Weights of a small transformer language model: MLP 1024 SwiGLU.
Each number is 500 + 25 x the weight over the matrix's rms, rounded and kept within 0 to 999. Layers, rows and columns count from 0. Numbers have three digits each.

# layer 8 attention output (transposed), 256x256, rms 0.0873, rows 96-104,224-232, columns 0-255
523495500496548467531532505500487487472483510477465515474477471528489525499494512493465499493452524490511494485492498452520486547489542537484483471468520496475496477493449484503498513489501535507540466494511512510485502476484506501514530473538483496472469515439486471506481510524508507491524511456532487494531501474539473500483499528480478523512544513509489503561499482479505492483477516503498462511488464507532512499481480504510483480505489499479506539467506515464560519508515483458475497504503502469530502503531495478471471497493496472471484525486507489470491504490483494491451495464509490505491528505485506464510488486500534497495492492498491516475504423497473526452481516506471504465528508497469496473507499499461486524522514496469497505482473522535480515520492493
515508458501467475457486497487485523495493509511465572477512485500510494489514487495468526492504507489537534517503488529467527513526504498507480482497502499506503509511514482473504479502497492540488483465495505560484473476483483493507454491501464460495525454515511508500491491481459488537479531511505515540522513484508562500539527499483479537476500478513466510469466455567501512487501499467438510511491500521534463497460479469548491511523557482520491525471544480487489510503488442534524537501511491536480487510521506483512508493493517503535482513498531495455498522555517539480502474459532503508505530511528478493468496521553558516487481519510484527501515482488490516456468472522491561487497507479473478520477462555502485513513493517520503490496526494547485539490449502
474546508533512505521519508452502529468485522552509549483473485543511479463489491523471464433548502499500501524501482491520463498512498544501545492513474479558509490514479501481498463507498522510460502485512513496551519532483507491478498496507482524461559432484519475486480481483487520520497511485496472526506498468497485514483528513505541487466492500535488499507480470500463450450489484452513493501551475516529504476505444486513503463483531505505513524489450530538503489509527539502505516499472494463548530546516499519522494486458506473470514470496492533484540523496503476492442492504535493494484478541489489480507498458502517482498462495519561491497494498494519506441477515473503473504569542489462514481469462503498503553542509523484550496498503525485486498500533504
469482472511507466485554520502496527521511498501530558535497446459468499524479468498489453508506543503504513518504513513500504514520465503500484522513517475524513464477485481502506499508524458529541495503483455503508510480486479496517475507570517497520443519532537524494511526499513489535514483518492457504517499511486452492478514536511508495500513526485473512495511544524502490508493521481493508524486528513555501489539500504531526441478524473450479507468492507502521492469462465527513477505490499485515482488446511527491504536522463465509527519541500491484484464487527464485511477475476506513513543486514484497519468493499517488530499477434484504490490520533546512472510500553479523486469500460517515545530525526515474533479540476462485505507488484513476468497490517
490504469535506477492463490472502516494550487482494598504458500484455475465532559498542528511471516530488482493519496488475462494487505491494501536486500487511500520553465525499488476484492550484472489525502499504533507499520509492489475537496529493504551510491507477517529506513490510464516528525489516484507491508534421492503522528505476505476525508514544484515486492506490437474513509507503477478516485481493450507548513481515510515487469512529474500454508507508530501512508548471481538461460444478541489501460516559536470482505464498498440518460492536504465464513457517496441522528483480525521483540525545449470501492508471523470483497479519494513482483498478487492488494487469518509531501483485495505497520451515479543452462513477497531506495504539538487519493475
522477508467524518519493505479485499499518499521487550534445462492498523490487463545518462503478469504532464531476503561501479536513508525537509512492466477494498497500527450545519500467517518530528499496550510486532511554468457516522399479519470495466489518510483495544477497496449493509527550510490519499513493527494498477529470465521518530468489535529511514493500480453502467450554503520439526529498509502482483528522534476544506491504496499535511530514523501515533534506528519508482535479508497496515523533491448486478476500503488503472475511525463517493516492470519509521508518544495485495542527489487475495497541490521531497484560502474467501504527522498480524514504505506499497480515506511475513502499569485482499496511530464437462450461504493503512506495520525
510528520457457495474489502483444520509523507505475483523510473476502502458512516468515541482506491554502497519484509520502501498466483458476572437463526512482499495512494546530492522501518539556496461547519487502502482517468512533502578476513511490515503512468493476482496510516500455511503451515494530469483527476514475514525514538515456526483505530453499494501502483503509511448482488503510495465497468513501479497504460506548472527517513499515502476451481526514525468471523491469518545502542495508518515489508507477519463534542491494505436536530476494483510483505460488522477498490497523472503467518492453523524465483520487520509500535529472510485473457483491493465467508529500516466526472502519519498474508508485464520468502516545506490521501509522542477498485522
499449541506503481521498497513529530507526454496478467518540534499521512513482535524506472488503452461457528473508516523513493496503506484472495510466433500489524468485492533509472497514474504497488502476494491491524494461492490545493535490519512476496516536504504502521472484454488517505452459488496491503459526499505513464490540523514498478480536527510511482475538494497515505507517526508487473515479535482509524556507524518530474508481472489501459468492525532516509494508494470537519492487490535483494509494484488500496499499523495447538473489494449521529497516496473471513494498504536523468514505490475490482482518504479497534486456519522511487560471526505536506514489477504445503525483512487506494517531489531526477547509489557524479503514528486477521520519490539
489495517499519516499521502518491551482513495526519524479488482486513517468485510500474479480477481500538549512497505505493478451539493507508505476500488466498539484529492537568467469536508494519510505497538483510502498478514484527496489509532509480436473517573515504507471478492511484503524489514494496524506498531492483506507526521502547534516442475501507497504506489511517533470487484480514506517482534496533497528548511508451531508522552490491474538514469501516510493483558487459504504522514541501511515524515506485473484508484498494537479472496513509507470494512467526501547468509512490483502446514451535484520504494423505481476497506470439483492472498509512523529512496491488517513498540514508498518506443546472469477481474499501527503545482518526501514469542550
554497509486505498495494544498525505516500491536484513510473480524491493465513448519490526481546490503487494464535513485471495498542543474472527543493500497488490487501526515484562553481526493509499528524478494523507535550522465492521464485466462495514532472496452550506507475485536548505466520517493542487499560510469515516507518470520482471493442506486489487444473465491514565521491474522501547535519513491515469526472512485502555484496505513462462518502489514492464492491479531512519531530478462511484520484492503519476492477528483531561516501465558484507528540541529513507514499525490512502486499500502512495509508481542471522556500515486517481477505527521501476507508480482489515452493511530528522531523475531525538505496505513513453481538512457512503494481522523
515463504488492560533483495523515466470521489482538483497513534503540500559486497515489452519515489514490492500523490484555506523491475489517489510471482492537508509494521464517524492511518515457484516525506516464527500521528517544522435459507516508520515495491485536541526485494517504502497520475489541487478501489495444499501495480518504487480527532471538504518482544454511509497491489515536479540527540532506526516573484507508498499467512511439486467506486522464500495502492537484498496530471512508523521496527511477512511471507527507510527504491516492500533524479543530510475494507472511454519482522471480486462461518480501484502541478481541504479510506516491500488473472464486487502520509524530530497480498476519530524468486520488475485461465499482557460491549504
519535481472497515485487473489488494539530514478512521492498502479514492537475505483512511494491480511488515499531513491457526477477465502494471462558489519480492516518548487479500493487482495513456503474520525492499505451507514488478480521514520469527445487485501525492489534508522495494549510437506498490469498487557500494521510525482546510518496517504502489529500513511544512495521534495484531526484489487509510522485553474498464524554476483480503469482506474497510486524472447500511473501488502520449471436479463508486487467557540516525480482462512473470479514506485514451479500507526517515475529502508466502507493545511519538502478528498488501494499478510513461518558481506504505501521471539524512521480509491482504496473510523490521526465486544494448475518499470
508471530475470521492505479507465513518496498493476500456439500484488491511479515462528548513515500496481487495490502463504542472542524433495507477496483501525481506481552498525554464496498478525473491558508535501457515548518464498524454489458488505517504512475475467489498467509498490473493545474527501525509473511544523471540521449480501486486476509485529471536537442476468513458521458453500506487485536450508562492480534567466476462460459524527498489527526502495506463568528536506486479513481503498526511485555492454537478504517523499496502549501538531537528524511502563517482514506514508487518521511434511484463526499517505462473479530481519525470500511483490434502476492484521559500509484491464508475509502531529498517522496524514486468504506484537504515504503478
485492565584466488509487531513544453481513483448497472468534491539474566492467472513450554479525437486483509477527444529498519529500539565531492520465471509521491478488485446491488505538454542454553477477490462481461412462501490452523505498498487471503528514505505556470520498485500487516487477485536488482491549509492510540533485510532558482559474488493438564464477524501485499547545526529458502468529525557502514521494476503513475537495516510507534491495480509450459498490540502482500508500513521510495506544509492497482511475535512471458505493526499479456518554480562518491504482508499464499497471450497480508525528546517506496491485483502507544482501465509497547516542512457443487499516477534509507502468508521494497514529554515505487494505535475444486500491481500
514502518523485519498535485518510499457504499488480483510510523507544460490507527472473532505481551473501491513449506451489505499486500509477494504531517500488552501494452556472471539501485466467516533512457505511461464495502569437512500509493513547514437492484497497467495483534515531488498498532506506489558505498541521517462505519480460481545500478480475473549494490501477495532500488477515447462470476488476485437513497493456456510528471478465492527506479495503501515487493498468489465502507446495494447471482518484496551483492472561475496508504469503490475496548464428478546479488513503513495499492519531465501503505476494472494505475482516470497488525495514470525495500528523505510466498504544493491466498481534500495524479499570539515501494451499493512503482492
515482496528485516566519475512492506515428488520485428503538533458537506526493510511529533511486498443551524501476512505491541499492498492523481506531450483502530483516557487524496545496451492563464510476517514498490478503475488500543534497499473478456508488535565504478496500544551523525500532480516543499527484521504495488456507452457541494483509455568501496481472462459501482490567478507478483559517470492519490470477491506493521470526530497496482528548500513489533496537501485481485476502462467521436462511454505469482509438480489530488528482517459482524494497465521473468483465486492482514505511496516492511525515498484543453502503472511494462493512543489463479549491459497515498522469550501521505541496492439483538497529488478432501496507477469510461517497503511
513489479504568539466540481459474483447479505502484428521450507487513535472496496478475519490546472550487529478492491492502500508486532536472509531517495495468526495478476525439520460461473503497490505530505492586480474502524505436492547499510475537499485497460512485508474525530512485488493481490452504483494494495518528466523495533455472526544533473514510511518507544504491497479440498535506469510496467520481493474486522512518498540520532485479505485539460509509505494473488550525420530495506480513503460464564512498499528472523505534465524517495507482484524509498480526497497439470475513494507498527491515514503493491488499460513516471536493469477525484512443496499481535485517485482580514491530497527460527460527529497481509486486497528459481487506489521495488526
528560523531470464521479514546478517519497513494461450499496490497460473554508509526536538521453508488487519505487518466451503517529496495483520552447510494454446517472501472530511519508532544505481462477463493483468489516533495493495516482525497526513547494496520457508511493542480493528462544488519483478492500455515511553539468480563523481509543536512468491481522558453481499563509518473486529500487472499482491498495458498513525504504498514558492476475473469528516503479473528543508517496482499493471517492498537535494536519495480483487507508560461473516487467498531450520464454487498537520486522510510456492496449539516497506512494523530509477499534478536468446458511486506550473498499517465447452524510580447504477494471523434475506510482494486508497524541501481
# layer 8 attention value, 128x256, rms 0.0371, rows 97-104, columns 0-255
466542481531515488511502538480517522523441471510474493469497499579517489435462494475476450510476471489505495529519496492477497490500531510486511533521530500466471463486461505525481552503553491495511515523499482552535497529491490464500482520530544478471512533502478468468560523510479453542500514485499452478477475488544503499465547476526505496509487526519485472534502486541518507478529534497510505463505524470502508539468477496482503525505491472539518475505479466482542503514513522455505521453523460526504476485502503521513522510478474519511511511486520520497492482527498463479534466505526509514499518489457518472492478490486535467517488511489496465483471500493497496486507523497546541494469526510490490508452522544471514528539534513475528450512510490479485510481515528
525468516520462510503482536505493535488514520494489494494466511439520524488550512527509462503518523463521504484485475474526499534512496474491437486483525497504527483500497500502497508527516519511509497491484490538465502473480445480491492466521519538481490558491497517549521492495459480494505554526537447489561500501507475528488510530472485476477510497506487495547516481517540527498478492460538470490503506509491524478510466506514513490425492477467507510488517458492542498525524479497487540519466480520545537498539526509510496525476534533496497516542469439490515537489528493527500517520478492495491547483447540549513507477500533510492554505521489503465504526513552502499465488480512493522502512491477521517499507504437521537517504580508453470503505497470531540476490498
480529456538546447489502482521492548505496463474553508512496505489521485492497509527502490517504476468510499531479492478512498487456492508497512503506544528521453518498474541483472538467481539483545471545520506498536474489499525513452495449529476521474518461512519493490549552501519497540534493520506533473448514501453493483475506490509468475498512513534458497486493528529484526522504489542514487476487455459513478488560446488494461475506490478513513480483507486521501539472489465471544493509496476451496483543441518520513515499496463485512549503531493498476501480487524486452519500500473530496507508469510485490519439549508507500494550536444498496517505539465466523494525516520520524509496470495527487509504485507494484502496504476479538497514537516520511479510515497
492509465500494504495513499483551499484509479486490548460489502505518537480508495495509457511470528520500494472453515479497518467509487464475518490496486487531531521488481527536496470526506512515460574499500482503506525447484501506502516541500526538545490528488504514478504497421507502505475485526468469514458494518518527541513468480516477450497507527457551476496507459449551552516546504459518493490520512512478479443518494481521544468515505494539515529498525479495476452461486476499514509480452521491499520471484515524485503534493469487513523521513510507550481512545444516539518529521473528474473510498527530482481521456543506539474510515491469446486500485509522534503521493490555515507500522515488502512547536462469525530452490485501472486484478474540459507570502472
508526483477521495508503535455486518508486530547463523459505440537459462506484516520514501462522538495488494511480488481499521446515497495515480467447501517537501487482513497462516474490501515504496484538539500449552497493539464508503482468508514500536552461481503504536470464442501530478538537479511453495469527513542526476490471491530517506490494497529519482465487499481482492454531505474524523512477482509494506489535538496499553508524549509478479460519544541518485521518483515552517513477470521510490527523535504490516472491513513484539524499528518533555492519499541534519494500468466482524505499506513530541474500502530456520510530541504506515475543506473504533544540521466500481460512501520531483506498488520479455474503495522495527502525523482522494494477526507
498473498469534468503521478456540464526539503514526495461522497544497483496463544500505478492539489506475493501498479447523477554512519524471503465535543483467514493477464466503470491504483555466519531529475478429441536481527521477554463494511493517498528479498462489483506478477514474461495488485491487553466489480507503508517495539527475585499488493479486534482523506541427495478471477468529513460512512489491516531509457468505463470495537553493504537473520490491493486470491519539491488490481492504534514493458512513515480523498493528447495494514524489499482490499490503504484477464476489524510496490491510481557478518532500551500489499472467558475511448531517489464507533504502479536510494483478507492507555528513510519510477529494521481468428489529534495514505499
515489523461498521502476471467542523526464521495523477513528452521455449487473537464517487473480520487467503487523509501485515479487510481485527533506522511484507490532558510542456501530490496495529490513524501465501489522499523529499529556474514480463535525510531465483490476505540487508531495511501506499545483475499497505474493489500523509443512476483540524452532503502533481509475508456503507520457453526491519454499503467474521439494493546484493512494509484489480481520473497512552512526480510483523469522457471509484489510518506508525537456537499518509485434509490483505513516490478513489490497451472480504502503457484544500479460467502483526505509509494551530477530500472473491493450514452487533507497509519508512491572454497496488528503495490474506545475508481
516468468534434532499518451460525495547499482476507485523485469464516469491507531528537495447516485522480532483494533490505510517453542543555486448493545505506575471511485489508461481538475540528486523453513500519474514511484511522518465492483486510451519519471425516472517519528508510513534528492494509491500495500475529438524509492459507494506504463489478497487514508526538491462484489548516493461507510483484440481481515503482493521518486465505533493583495548491524442524485487515526486506524506521516483530551514478549490471537496500502503520489541494466486503462468541496497525474475503456532513485517514502499519507471507515566500485489518507513497497493500506503550520531488482526487501521484525497529500543516525527548541545527496513489511524489511486490490490